Weights of a small GPT-style language model, trained from scratch on English Wikipedia: some layers without attention.
Each number is 500 + 25 x the weight over its row's rms, rounded and kept within 0 to 999. Layers, rows and columns count from 0. Numbers have three digits each. The size before them is the row's rms in percent of the matrix's.

# layer 6 MLP down, 640x2560, rms 0.0331, rows 0-410, columns 992-1023
101:494491518506513480495510523487462491500497513466512471502498523504540522453496523480474472497476
091:522574509443490515509442549530527529478477512519506503498540458481477484484509488491477490516532
099:498533534458517514488491508511497503519483472528483512503500518489479455504533529489463506509490
093:501499533480538514479502460522519450512513517498519506474456532507486498469496531503486464502556
097:512498523505529495463542484495504507514443489539488496521472485513491532459528483487533542482481
104:493522486505506475497516456484426486500469471494525476498529534504452513496480489479487488461506
103:487490500493553580488452508490485523500470503489513523508479559532503510502545525512495542469483
107:519485505475473509510452529476441483528506510519519472475457509522478471523490493516508514494514
101:505550498516493517480530458496516478437525500516477499484503537505493514515522501464462473511517
089:527546483534481547480439524470501546506508485501465483488499488483489517490475494517541540534499
094:523512500482517478490450500466472518531415487450522484514472461475518496516505459465546490504488
099:490513500515471507511474474477472506492455493540528494473483488493535436495489532503462566506582
096:492497486493489500510531459488482515482463498526511525519499515487507538471484488499498483523472
155:479459513497497521497507503519504473508486466491473492485498515482501491503466468497496488472505
097:523507517522543481523488506454551546523483541481528556490525493536514473510475480475478520468482
093:481512506479507485479522488463488495485525499501469477468482505512513500445503500486484489463478
096:501487511461507479504495509500528525538480485461527514524493545525495502490517506455513486532517
097:496486496480526520416517481458470460502485527461545506495497448515449469552465489475543511494515
109:475506516498493433473512518500519491478513549444491507522501489523490440489502475538499516525473
095:523499531503521523479497517493517483506500520537494493527495498511450513535517472528506459569501
097:488541466509492500486489524471483463497504450524520438524492485530463497487488475452467520477483
099:500521478566523544491474490512469515517474486498452451510495512520490469491499511501499510495500
107:491496489554485479530508523540536543478516525509495512442543514492499531491492454524503480465458
103:504469442504515512523494489482530472475492489537507467480467487493515531493465462520540492511511
092:503494488544493515530547476480483479471498516498517478468518532473516497482543513527504486482511
097:492522504548574508517529533558473505519486478523465480476487509537489478467502488505483540479502
098:496503479510477471482458476507534474479515476515483532546502503510538503500499483496510512477487
136:503496512479510499526477456508483487489482480492470523516505476410517497534499481517475509495477
102:476506508530488537510500479500479475491526492488476480551506485474547507498497463515551491482491
103:438478508531541524518495520557497512537478473489533514508533495546504465488508471437482490478517
100:502523494514520482454496477534505496519525506500528483466518497546458504485503491494470484489542
098:486544468519534514568503497513542492543473481486507536551478513488486463489489494527529514494522
098:476477495499446499494483477499469488509505468483527499521492499497509475531519477476492483478488
100:484516455517483497489486488489507495543522537499469493481468502530507551488512484512492484463506
100:498457496501524537509529450487495499478510512445527528509477499524460458511505495525510520532496
099:520478557543488560504529466537500474530521508468510439510532513498475509517484482461469491522491
100:494500500528495544525519515490488524466505506480467488516488512482550503456504513504497510497491
100:545490496487480471510518574476487465535475502451501515473508530511487499514499502493495474548483
099:515474517486497490506552521525499456490479479493517527443482522471430523494497482534476504478501
094:459499493486536467494474505441467531471472516478507497503495521492538493509462470487517517443513
101:461481506505439450482502440487511477449526497522531531513498518512478494507459517476511495516486
097:509474497493504479485505495483444524467513524510507508513438464510541510508494535483519515514519
107:517503518494476546496463495516474464501498465483512498495486496525493511537508486475483515479485
101:495503515478471485533487494495531520500521496502484488542521493488504483506462483469541508491516
093:530496507508492507496519514497528515517478509481470515519515534535504477486532511462471522495493
096:510478488514493469472538470486509487532543478464540491553597519492513514480533441485485478533481
098:516455499481456517513460487495521455512487489504512527518508520527494471533445552519485443508508
101:487495534451497528507505477489477524524504488501502514531507465511499472496523465492534532552523
096:473498505530474533501502495465534493486476475517505506512522493483464497528524466528510485528488
096:467450521498509502447492459522487462532522541463486508537487557536463484475499486540490478482467
104:498510492550506479487483496506455528512507498514476532489517461482427503461486518480476522524504
091:521489500487500512507464430506469512492464487472528535467486539460469480476521496455547500496496
093:489527493475472459482511481514511470505530457515474516460526517492455492501478496494553509508520
095:465516533491471516485461524504466518486512518486455518498434488488512511514525479533485502479478
092:503464484476515451488505534450523496518488498494497496524512500505504476489527490457476473519510
096:496469473467495504486500522501525496478482484504550492487518549496522503483507482499482528478509
089:498506509456503475456494467472511466507490484494542487536510519479519484466510500503516465500459
095:533491483548531509484520529513534554537539504482469533511521496478501519507466509540483443507487
089:497478505505476505480516476501460524522500504502501489526490512486499520491533515497512503510470
100:531516477493489540549516517459528523499505545507476528520487491484504543463525530526512510522499
094:521481441483516491508497543471473539488513469495497500519503518503478503506510486441539531519507
093:485500460492494495477487489510488513503508500563497469491509517471522477492499534488501512469519
099:484523520560530516477532508467492468482483559500504482493483492530520456510497576475523499499486
096:504486490501529499530480514516489482490485513492462485505496482505492463479493485501459464498463
099:491512503482494463522523515518467458530530518519485508542545489508508469488466512478454484515437
103:460497504476498548451581496504465501471468501529526470476461504532570486505523531478509529492538
104:497487443488499501473514464488465501466484502501442509463504483502489558456486490510465560517514
097:463533516489507504514518505484503532548495461480510522547513500516501528518500498466485501509522
221:527506509493511476510513523513494534520528540514520520513508541519498522466523537500510538537521
099:538530479515455507519517541494481495509517555480497477483450494542544531487501550526526514493526
107:502480494470555518496497518510490510514501497508476491491529493528508498493481486542466498498507
093:499487499516483545525492551485487481501526509492480454537515475497492522494473509489532487533515
088:497475483537504507483466489485521534529474495493528508501491504520499477539529515531505516521469
102:515484517538499514452497471562502545475510519515520491466451477495528549509540439479499551489478
097:511486547436481485475510451515503489517502500502476476531501482489507519473516467492523497472486
095:531512492491467523518482523493517494512513494498553527541472509546480484499492501470546503508482
097:520498496511504455494479476455518512519531490497522512469512452514489465470504525468501552435524
099:495486477456421511485549482465472480504518454456474516528458503488493468521490519529501571484489
106:526491481492515554493540501497507515502582464504486509526477498533503493546524492481560540483475
092:509542526530500441496491477441525474515519487518525460522502545517466487470509523562508549477494
097:542461490460518453500515527477519487506538464490530468443512501514507532505548487546474509494510
088:511519530522525510423486510498499540507496549500473478498444483513572474528472482521519499488456
099:511502488489471472509537530486511481493491493565456511524560510503450494471511518499518529490465
108:480470508483496545529552536515486487464524502497538548510481525495505475511469487507480497511482
097:510468499493472558533504472485482525483480512517502484527561540493475480527505491544513515514507
099:511516471467533457492512469461510474521543492480490549516462478528474521476485539505497473467508
104:465499460413530511478469472527567484482475491507507526515528461534489556488510497479532510518501
107:518523488490515494544492494471503523535525509481525502497495511515464497529553497500492492439502
101:529467527498499482484531508493542493482551501492540494503506478530510511501475505506478477546443
105:472529497503511489492491496498501449438517536492563489483428499536485440526469443544507476546491
100:477524479481483463510519476478478448478531467500540493543512506494481482514529499506471526500538
100:481493535509500497511482506467455521473503489524506497484522510530488529516519505510471443492497
100:497507516523506501526510520495520518494491521515479475484515471462478516512517499509471501506470
095:505510514523512556537511544470498494493533488496500459515466505509503545518521500504473510521506
092:482490503516465512513492503516514492501480509460511536487535552514503480552522502515494506491503
098:478473488469520487438527486543497513484497485468488518495482477506511488525554522488543518478535
097:493505495481507549534509475514470518501497479471495534517479494548501496511502436462512516500525
088:512482544515456505546480517496481475491469510518547495459505495452501457464512531490467487477452
094:489508503508474515533523497541526508468485518458497503491501522509476466435477534526450478543487
090:472527473496517515504497510494486474536538496507518564453509500511462494452499522518485554483507
101:503467484499496486464526505534520487501527465509523517466474515520551483517486519476561456481521
094:488440485507529538532447527459461536470506565529465486503481476501438534495519531502503511511481
101:495488517480521460524492515467467461507508512518519542472458461471498499501534527503554484510481
097:512540495501473534501480456501480482499501508526497530527480449492492533492527505511482463525489
089:501525510540492452493516518471535454499502523459531483544480491524487488480489493506503498531539
094:474463526506500451470465468505494495507508487494521507567502541527481497508455461513492507519549
103:524488440512515542506536505447507500535500493513528501493561485502513540491480494460476484502494
094:486514505537496458466530602483522482491531507497473511505532504535487476508544492477542532508507
101:534505470475461497511487483496495465477514512542435513461497484494502493527513500521486494501562
103:526513447511510511481520519501449561491481486506493519512509531491468502472494486529486498473522
103:529514488478532503483460499470483497554495456503499482481535485478521516516469515479496541514541
082:488506466503503474500477481468481502498519510514506526461494502443525478492507495480536494477491
098:496478527537527491487514465491460500479539460504477490506486504518514520499520488528543463530519
103:493492489474491503500484550539479517500505486526498454500512551509489525494513498505516468487478
096:474525478502556478508527495517489549507501530505463503500515468521476453481499522520512483468438
098:523503527534475516505489511514500462513517473494463513485491504499479541503536490469466504471483
105:490483513503456472493487495460505511503526502484472528494541532525483521497452501479522457510470
107:474543526546517479486505491516487499501480503539506534525503490481549447509523511487480463525523
101:501467522462468517526515527531539527503491499503453476512545494507449492493452518478494498487504
097:457480481441504494483568489505480504498489482503484492511498485526522481492514496466460536533526
097:509526487508489501495492482492526539502495463499484524522546508508508493484479499471485527512477
100:513529492535492478487457458494466470469495480480526515537530500471486479571445484501509497476477
100:523533491499534472501468494507516471463463501529461461505458500485463529464481533521432489505558
098:574446520515504481513486457478517497523473513485478463473480507456481474505497450517495533487477
100:508558500517543475550487458494533496507450487508486532487492471470516468431515506479460510504478
093:554456493530469518528489495477490515452491528490497486480487468503539518488493501518481484523523
097:514495529549474521482507511509516440510512505477538495472461487481507510513483497475532515503486
096:511464492542483490504494530579527496491583476453531476492527493473522453471499473473501468510465
093:496507502517426461479458461547429427508486492518478506490523540516500486485514551528462471490488
095:494507497483492491523462462480540497504499471491487521481497497480539520498524501500507491511497
097:466508491544485495503497513507519440488519512471490516529512531496501493492467551428472532481500
103:479472503509524487525543537470503480511500525502500576472471525479515487445479474487501570483464
086:476538522518515478466500487500458524508543519477498515478470491476487492535539537495489484479463
102:488486480498494484485516465467489467512506460472494507529472487526464476500493491530508505532540
106:475542503528479447495511538482503494485511520479493476504507534526495530507496493497495508483531
088:477532516514491457499514522518467508517496541521472518495487486552549507499534516473504540521558
096:501501489439516527443499509503497512509496498475479483504536549532483494506463535502524499508498
107:494537487506485472514501495479537482546492503528535483489479517543512516451500539492512466500592
103:492493506536481533566504515535466510505482513521509489476480479485475545511516511561561528476522
094:527470455478534491521526461508496515470501480506507476515494517488523456475502531452506502528504
114:453528470525528455497509466490490476489510506526520490468468484519471464447499506476488535522510
087:477516481514519479519497466481521521472484528540501498495473500516496504537500501500519509494520
095:507542501475485499458458515509525513526504490464540512471526512484505486519506513519561474441480
097:489537477530508505474516509460485491490485490514467507529475459538515509488498512493515478514539
105:518521469490476522533527497500463543492503502511480485461482524453505518491489490531505496507522
098:487469507471493552521460496505495531555461478490498502500492510508501540498485519472519514512492
102:479492532467509521506527478482514500517497487483470490503474530467501507490482503521533525519455
095:506493496513508428478526476518465519501475497501542487562479538501492475536462477460498505486487
102:514496491507500511502484531493513541521506501538535566504483489518496505493530460452523495486493
096:511482483506486541511495508518498467506494495526560471482484463504495494523551514514439505485529
103:508512509495475525488497483492499488495565517489472537480532459527516495475466534501488479535492
098:530520483510467482485520475514478520507480535541472492545473475483492488487497480512553490470494
099:503492482482496482484489497474491507497487548481480486498511459528522493476524511494501512505492
090:500469493431456541501465536511460502505482499471505477509519461554501497500507452504494481467489
093:513515490474532462521507496524489516490490479462500493503503528495504494460497502549534451530525
103:500465492488510528519491508496483486527524506526513490530488492527515497522471494492529523493492
092:453507506496494450459520490493471566554491485499481489484510508496521476486517509510509552504540
100:485475504482502505456501491463498500494518490509504530454547453498455509504479516494495463504465
095:507508527529465543525521540554486474500528509553532517512495501520498510531534543523518529498517
099:484496503479504517490485534498509500475527492527518477477559483546498499522489518508521464506538
095:522466486518480513497515514534451523513512532524493551491476515483509499519498513544448485467477
101:512512516480558517494485498484473522500492487495476484519485489534531508486552496525547528477488
098:500470504481463521515462520480488524470508504433487551465496432507491529476433476502493430509490
098:446481498497493482474488481519481479503546498498522522535514523508480467546482458519475490479493
090:524502477469506505521472518550541524494465480501506487475530523512498490501478467535438494503479
096:519483508526496521481548510538498553531471519530506527479506513487524507507504519500452516495453
096:503548496486419499493483500476457479449520529509494492457452457494504500463491504518518522509508
101:496520420521507471538518504535502489474476498478508504488512526540489504500526523550497510487482
088:504506498560492454515496507485511477471516501505557505502513513507472463464494505506483490495500
107:497471484497526474523486470488511512472492499504479471460494491506539518488502477541480504464507
110:462432487521478462487485495518476467482521512499511519465491504466488466541502488503532492494514
100:508536518529509463509491504529502494468495505450516491542496475500494544497516498538503517503497
094:496540499488520498509508505504491519477513484551463502558505479540491456542480497531483512478484
101:488500536482531517459511461471463499482489498466486532502497484497500517517525527572522510477510
103:476502512470492545479511471495513501523508501536495502471510489501456560529483513496506467467486
096:516516462511541470558497474510545482501494486491489464534505487480533511481508523545459480546491
096:478511500550507484493502509487552472520482501495478498477486524526521481514479485459498461545507
094:542495478492475541527504512540505485442492485472456486507530496573526506480466489537500517461464
101:541503521474555464515489514478571499468485528481514487491498486439515499481460492476497505487542
098:500487499507501544472527464501512497475506508502520498496545553489478466482509496487488468481487
099:519529497500463510485497474519511499554519466475492512491571501510552519468515467553442541514502
095:470531452529470421504502512507524482524487514546511500477499522520486509455449469497505510525500
100:483461513500517510472525503513486484528504469521541492523500470501484473488516509466510532483519
100:528539502492514482487531503529475510471488496481513485477487535479467522495467452517508469490506
096:518484520506483505479495458514427533492519518472449514530485446496486465503522503536504480536488
100:499487516520462463475511489501494499512487556485518490527474537468485507453513531508508502510502
133:522491522509508513529495500539506478468522523516514462500487520533490528470516531496484512510530
103:477531541504516539491481536485535518474446522509489459473489458563497555492500501507530495490521
101:480497477528489525469452501500501501502503464496471512479510498536494497515508506513544486511507
093:516485515529503481456510457488489511495476482488518516473497485467527507456498498425486480493489
098:481503495561497501478518494498470473516522500456466470510546477495471484477487532471494530488476
101:459497491471520514481531510501482505538487505454491473450500492533482499485495505487513484528463
101:506513526479548509526501465565501514445516529455515523509522490542484501495504544496461516534518
101:500532550487479503554525465476487482507486498486493481504502488505515477524511465477483507463492
096:528455479513517561530525473507511515517481539514563446531461469504508508504493478499524444421446
095:491533512502472456441488466471504530554486472495521464477515541479523517522482533515497524482473
097:495513503506498492537505463533470518507499472527502506545483528464521500488492471482487493554517
106:494513478496478492447527487465495444527481485496522550528500493507455505463477516494536518510491
104:485477492497458504501503503479496512491518534515483519536502456465553501484505517522529507468472
091:527483502479511510486542504542511490491486491463521504521486529527463483548507469513521523498511
101:510468492429472518476530533498528489504495507506466488511496450506494508480489507514476541524490
097:461480498466493488526480465481541494473470477529510514535461444518467462509514483512461481505554
094:495437512511474452499502527510470500503468519508499473450514538524512491497516479464463504522533
094:545509454496520536506491499538510464487530484527536518475471545521524587469513453515537479499504
100:529535490483536445507501529511482537490507510493514499506478506485475538463491494476497547482551
098:510522452521495554503469480522497457544515517492509529499511475493477541473496520503509461495500
107:482495525551492527519506519546506453459532525520501467491516504504489527431502518513472477516543
101:500489532484473511495491456490559471503490547531464517513532493496461526484483493452485487519508
097:525460495495489479492524469498499522507526539532481493535495518499501465529439503500496513485502
101:502493499451535519473511535550501460492516502508517523496492504474479495488483523517516529514498
098:532507502520513461534502499476541518523517505534522525528519447488460480538480507526531506552534
095:530465509535515552466530538441438519491484512501458513528538507514479484514510531482532460524485
101:480492514493511518483524491492484514484504504517529520510540469514558478508509509524495483514467
139:488515502510516510510481507511496472488495488476513505468483480403499501438491488498478456511490
098:485494489515520513524497491486483518507488472521491499507482525490474525494488498494489461457503
100:507528497525521493496481458516448505486494522503516472486440546509525499505509497515512536452544
092:439542520555485467489450465487500503528469462475551517476507460544520510434509475498508485502517
096:497423524488505516497501503519501549492510459489550518512500517482509499496507508507515482506510
098:480490549510475474484521484470492529510522540533507454506524524485535468490537542465456497542494
098:508497538503530483488495475495495448525509507503403487472493494455472504466501529488478483501450
098:496546497469501456474468498530489478500496517510415477538498486491465498567472492500533509494483
101:505515489520494506493501529491539509539509473488497570501512522489501501528500540455490504459520
099:492532540535502502528501514529491507460470496492494535474489512508497532512538512525498503507495
095:500479473503513528482472526495529510486478488502491445497530480482526520459501511488511487536533
097:499506482559535486489525517510477514524478511473496520552508527506524548521517486476493449478491
097:530500513462504531499517530492518500539499474504485503498542526500455493514496478496487526469478
095:490490510502452487424498484495501458483509523516507494495517506541506505477507565508489485532489
098:506497482499486438480531492522494492502518509479476449461500465523482503506488476521477509518499
094:507488466456468518509500554519447483499539526524469476509511509528531431500498514461499525445494
103:518500533494520539541529510493498455507463480489492467494499490478498485474531519478483472462464
092:543496442520501491505514509477507549467507498488520530506494513499498528511457493512516467477500
096:495528527477506458495473480472489484523472538436524518532492498478491504457487472499496495455503
101:508528495513531441481500460458518541516502517512456494489509533505477477497475502520524506551501
092:509477547490519443513491499499485470507498474532527487491486532476532497483496471516482493480501
103:494516499428506513473500542538484515464487502472532505508474508481526539497518527544446501450514
090:537551521475498500492490522549500520476505499537544525513481465481508490483478479478541524500495
096:493516520500507472485510472496511516482535472510505491501478538495523541510563466470503461553530
092:521475497519509507536468513487482478495495512502526536488509444471538461527490492504524509497474
201:488490476503482521480484478478485476499485450485478499462484467469508516482475458497486470486460
094:484491511517500494518503503549525527506511483456526526507488483501497499526505519491534500500489
098:503500484526466478479499514537501579477505532498528477502470511485542488503491486530483498495528
104:497520497491486484523520518519514508482475509495477477538544478480460516464521487471480516531485
133:495502478508506512475509484483514487504493482454490507481482516471500481516476479479505480470444
097:498512536525503498517558509505535513487527529490517482469507465551467500527532490510476510507480
097:502488508491522462520451495494515559517517451513479496498499521506468520489464509481461517489505
095:491511524482549493516494467517497503509498496498471527481450522515482492434498517474519510477481
088:489486479494480519524473512543511502528511531495510558497507509447474512484503489453558516505489
091:504550496535455468488532491517517512513490521514498523532465541525520496505480457479504507505533
101:512530503520537460521471517548498533518487533505516489565467453525527475480490526495512514485487
097:497518465480497492453492496513463487491481475490546523495521499467512455500462511434518535457536
100:507494520484543498492512475476506496492503509514443498484537500490469503484482517574536499478544
094:477521512477545513514509471530525518511489477522515504528503473517467485494517495468551496497486
096:500522495515500496472499484524488471516469460554494510497518524518492531479478527477459469495489
100:525479505510482468485522523490469498450510520496490473482524478510521504489492475538485496537511
100:489483536509516463482508533501474492511495496516520466499515502481489510485500519510481490497490
100:479476483496497495464531517500491476527477496497538490491445521508493466482496527497533487470496
095:470460478487503515512496495499529489499465496479465508510493472509461494480513518489444537503465
099:541503496505461537536480485535511544505493526462521457549453506480500485477489503537466490510488
098:491515490524498493481478535498510497522488529473492554513503466459485498490504501502511511539522
092:501482475527497533485455500454471528493516498551435494477523493509508473499478463478481472492487
104:496532515467509554512524472484486519487486529542500467512488487523490491451455507500486490529500
085:515501491475511458519488515481540514537535526447485508490494482538475493465518477499484486521486
095:491481528474493477545499470470482474491504512488473497503517535501452449481526478496506470500520
105:510504506479516509529499499488530479489525493533533529517531525488518472514521537495508463516526
105:509486523448517472505503484511474508521491436553514492513478491510516514505515538503550475483505
097:500534506517524495532512526500496432515475480519485461522470520530490526502502505509483476516469
099:475480518491505495518482460489505495517501490515502498475506522479469476496494508509493496523504
100:505459432493537530547497468530500517467476508490505488509544559491505456508501462455525488478497
102:516527500500511480528487504534529526536479452503536532510554516519502509504498507510489503462529
100:498488494458505519491494525481567508492480496498572486483497503494509506490491476505472481502484
095:536538478515488488521467503482508461498509511470500483467538532514530487493477505515449509484489
103:505540438463511511502470481499520477531510468488529521512507521490493480481480506506503513507511
098:558475468557503475486495507475506463489516529483445474533558470484507516512518541509508497482492
096:512528471520517470521542493490497527505510518512529488487603491525576477488519535463469498473468
101:472485465483513543494526532473495521477506514477500521515495484491556448504526509494555504480482
098:486495516505509529505478480519489504528508441503571504520513517441501507459422469497517500505494
099:498464525479491500469546499488513508483527510542540569487492478524430521475531465536533503450496
099:500478486484487524509509482522515498480502472510522497472522544499491505530470467549495472540493
100:483489481496497479490506512509490481499518509478473491497549495502498534477481447503505509525495
104:509488506461495454557510522497525551481506462530490475489508530507498517522545505522481502498469
097:500505518514531502506530523540511505513527502472477455482451473489500513509508515512509490483489
099:482515527514453561491472490507488496519484504543461502475521466521567515494508502468497466452487
092:507503494473536487468475478501494482549481531505504521521452506500470488531441527497481467521481
100:538483461495524476488530505521461475506500510528564471507482508490491490534515495511488507494531
102:498487492525517508463468522495464522505550509503525453501498464523510472487507490522500547536524
100:487499501509498478490514469497482502488475496504472529531539493490530473514473491501516522481507
101:512438525547484539559479492518495519501477480489471461498478500457478518524473486473504499479532
102:490505513556456552499507462532476509496476527533511477512498498522531474507491527530533524500518
095:503508538526466505549513466524502468434494493517524443508490495474465506498503503494499503474468
100:478466508557500472502494490502478476463542473481502482491480457522483474528476519495546555474496
097:494521458546479529523462474539502515547484518494513474489525509510522531491493509491523473508479
104:506504504545470495483487485516476505546517527526498509514484511499506505492511500514531472491526
099:492458492501546474522480487504510516523542480526529453489511504542513518517494458493544493447497
100:536498476497487531481497509545505507459511456506511561438477505458468468465535506457486492507468
103:564497473506491505449524537547472494532528510510521536510484486473527486467494494517509510474539
101:474517545528453496483491501518490480499496493499453477546527496512496520516481525497530464513498
099:477491471537495483481511502471492507515511488511486526531490546512499474482562511485493484493519
123:596526520494508510500518496478513499510548545496482515483527482485526508447533529480485552565488
108:503541529559502491522498549507516475476517505476503493523451523546504524506458512491507492491503
098:543534509467505453479499523472501574486486502516537504497521525488455502514461473440528460529504
097:488528508517498490504502546530485508535463494511553552512524516486438536518497496503494482504525
104:480499493458501479475510545490458497499520485496480513517501515506515530504505490498543487479502
099:489505460499465486526482498543508505444464494509527478495512540505516495553511512532569504489553
093:504522520544485468473489479493545518490470536512485475518497539445502507529483482499455537512509
097:498535494475522495521513515495497498464515542511510501490524499481495427504474449462548515469508
102:509479473491471475503489506476502477512531499480493492503504498487528490483488485476444487488478
098:485471526505491511427491545470505500485514503513524524527524478473487530467498521539507511492473
094:502489473490544460481487472479483465515464492508523442519527483512479488522487501492507523506504
100:501482529505497499536473495499496519491541481487530526456514526483473492478541510520489492510495
111:512507522472523518505490490482510467504519529529474466456493478468493490465493493483505501492552
101:467552487526503466482542478556500532518521483479514515491541561488539459464504519468514539485538
099:541528509540453528484480514539520468485470523509504505483514588529522491506485509542522482481468
093:507510485530461466490548548432550426534483493491531530484498529491486485499506464545454541532508
096:477454487485514482519506529527494518489514508514484497480486509529579460522467518514518527498502
099:480517492497481519505541494484492489501532524491503537494440477486502504524508511492509565500526
089:538497519495489513524483556442501472502560518470550563508522507483544489511470523465536481488511
095:509464518503493441525498505517491491503500513507482473477493545492525504490527488520452527508471
103:490477546462512490504538473563530505510559528525516467533514493509504497502514447483531448518509
097:456474461479515500480485492556467494472476488513448519515526539507521529461557470537513490528505
102:506477511491464484503470492523515522469525529502474548491466493500553483523485507522455540516498
099:505515529521509477547499514463481512494541542496520525529524484495480495458509520450518469463502
103:479487479516507515516474515517553480452475500540464506527490500502460510463468510484540518494496
098:504506527516520501505512544525455489450481487486503478495477500486488496511538502501494495481440
097:522468541531523514510496511511533480532484494501519473549502456499492510546495533499512532498515
101:511520518498478523488537487532529503504517447456493523464532515540476445505475544519503493516512
089:528511522480509457470484491514528448510496506470511474485502527477519490502521522471487539493494
087:536489498502507493531487515533497499504486507450502522484506504431499525477522483535515486492523
091:540524501477507482463514515474506485514516486503546520485531503528523503491473524522491509447489
104:495519479500486470488522516501496504512486496542504472515529490469510457468462516493504527498578
098:487476482482464523500557536473536484521548450502483526503523509508431536495550491507547500503477
098:483479499528460537501487495531494445505498514511471485467555503499513514515520485518471470461531
092:519490484523502484479522510541507478489498509511474476480519525480462508501495472512519481474495
114:495532510455495494526543512509497550495476510521477509492504470464531496522492513504527459529502
100:468468489558520530505522491476509496517497518512529536499559501486509517504527555476539517490545
100:508511513541472467544475492483500504480495491524483477475489507515499508462526508496487509474505
093:496504507536503499482467530534491515489502504515531532469501537570515475487466499456482489487480
095:524482494513522494523521498537541508515513528552497466490491533518530457521498483479497534469519
093:552502530534438502506531474505533486487479531510529487522505488525522502496486487505510521488533
092:512487525476470479529466470482499493516520500528513514504513522474456517448487512482474520523516
092:515469506563479448496457512516480486463504543498496510482490534489497537499537499500493514535520
098:477528463473514507523474493504501500519524481497495471500531506505486567516521486504495516501512
098:518517538513496507507473512526494457503539509522568474510505525525509514539512511467482489520509
103:520441500533497463537489502536470512543482468466497449473505518538479479442505441545487514440477
094:523541476471556470499463504513532525526505504510473525462485495448464526478529485458452521523514
104:530501579491517536483517518479480522452512486477520531502475558513517460471540495508498500496501
092:497440491478504490508486499557538531475524482452442488498505467463479475512478496419519540460494
102:504543492456489489455499474518473519525502503484510469517523525499517537517449491547513475430487
100:501500525540512543520501524514536497489524487498517466526507500505536504518562524480512481530521
102:482483488516420442508528518521469468501496515496464507485511530499519551470470510476482502474544
099:537514495493515457483458482541551449500495510472525521491477499529491489485526513449528509484534
101:496487503504490529463474494506489513535504486485441479554495478510493462511487516495473499523496
099:446486524544480510480483491530481439500513503540499478524528488506476479476508511538503491504529
101:491513516497494495507523503464484530500516519501525533537505508521478449545479528527502486487490
096:493495495483455499533526459518517513528472495512489475522455498512499505472516524533482495535487
097:517497473509488501477514541492485498509489491489460512477476518502527470499514513502517485501474
091:477505487501523504468464479503474482464520492478453500530529494514472551480512452524507490488486
093:487490458471508524523493522487556528500499518468491470504458531523447474483484445508471478499568
101:493471480523531505535498523490482552527550492499492492525498488508526507486469476526565500504484
100:519492484486515493519531494504514520488484547491503490522513487488475526489485512471481536483479
097:538472497461505480529475479495517464521490489557491470475484488562539503523524496501499531552491
103:504524504497514540530459469507513494492457511520500488502458484492458550470507481523481518460531
100:508512521481495483493463537498497507481482496481515497472500511506452474491514472498491497480491
103:484495505500490445498461496482486500446548457520496522505520490475493458517504496504530476487472
101:469528476497474495488461483469517482513530543477491484518456474498526555473529483521511520468529
102:514475505480542478509512522479545481497499480472488514472514493520534511475510490508500463475483
100:494495524453529495496489461467530506499479504531546472500484440516476525526520527552490539487500
091:464553508487487497453465496525525523531512501482484499486469490461479482498490522514512572465507
098:526477512513518472482529539489445499520494478520504491492571491454492500556424451504514482476503
094:467517492519496542458529485517475507468528491522485512507506522517528457494508537521482506503522
104:482497490483489502463544470492510485519442519517515496514489501549490499515514497472523517490493
104:527491529497497511509475503496472508479520517461520459478517504527473502490518520523477494505470
099:464485497470467482497508527456515483520492497524506524568500521491473522512464487489457489528478
099:521508497505491508493494498498460519506457500496553529486506490490476520512477512470511496487490
100:503519495504526536504493492511504490497517544494472536524477518481553484490484500504506512523475
096:481502511509495520486527493487489493512543509527492539521525493524531502537473501497473510533500
181:474482504513491520470509497490516483487487478464474481517493496485506496517532516483543473458469
103:486493520510504561477541504454467527514500491513505515547469545478507501531534507480464532485533
099:478482484481487525475497466493518474487478510467554539520482489507528494519465512541514508518539
102:485570456499558512477494483514522535473540476491493527488497511503544495522489516569482503499515
098:492534481535490488473567496496481497577521484512480474483493515482455500473480507521504515518488
099:507502475490499503511529506483483513492478508493503508542507502536514530524506458470493497549460
089:529505507521538471471487494487490516533485454467512469476493538469458481530498564465504436504476
096:497558505477500480479481541546485450546462516453492500463516487496536529441492511481509461493479
094:483479509500475503500512541491521496518477457489487535490490516488461566496476443517491529524500
100:485469491491503489553477523518539530509482496505493473479488458474528507525541510461534501527479
100:496476479506514496498507513523538504485470504468492507519525522516504510503487481523500516501438
097:519517509531520502494485485530520469450532499543462484476495506468514496541536481512501488492514
091:497511530492542531480523507504496517465494471490545494556454499460517487557494498509496487477493
100:493522493520482516492557470488527514459524517539528522545480464513534518509513546510528514518515
087:495534542475509518523505503537465506439492501537521496521498509557453513520482525495483502429508
096:497493494510547521492519505495499492492525511516461530474516489510479535490517475489495522472525
103:521493514536478529523476453519526560508459514509459443504552465537493532496496500510494481484523
102:526500527532518546475489527502521511515474484509498488527528495503466485529492487500498508487488
099:511512485440527515531518504471516503524479507493490518504499509505515550493511496553513473496500
094:470498514500528504513467518478496476551546514422471531485517502457496518490484509493496436474472
101:495529513524524449490552519527486499498493520560521501484479520452490505515485506441478458474528
108:477533515482488546476515515509478450525425475504482518546499512555513505542543463493536488505498
100:524456492524507493501479525494445539456510511452483452520504495522463503524500496538470528515460
099:505486490478501494490479488488526481522457521489526482455452505485519474471506493459482488470486
097:493515506486493502503541523536473513461538521495517520494538516520536505475445489509505493538493
101:528478499549520553504503496464507523515516508491505482488525516509497527506502488505496508475495
099:461513483501476488509471502534532493483555474469477486487490481502536501505482514522482496450502
093:496535501497544495482540545499499532516496480527480520523458490508460516508485479467520515541492
104:502389514508541494487485534508530558474517470493487519526520506493531501516476459508507511500474
098:475492499527460508479470481524515476532483538490495465543491510496500467552490504536527486540512
099:539507499475502479527496530494490488502475536465527505551459508484533503509480512508472511544444
088:480522505521469538532476502504480493499504504530518508513511486533515500510489522496495493470519
103:515541499485498479499512510451474463503442503488468517559477505486482474512477463501488477495509
103:524484527517484491486441500549492491502517533510468473514534503511486545486513465497538463508487
099:465495530509517468538534537517513502519517534521485491485514504515471505516461488522518517490498
089:526539497492531531485498507500497467471507513538479487532518485516517487499485497491521477457511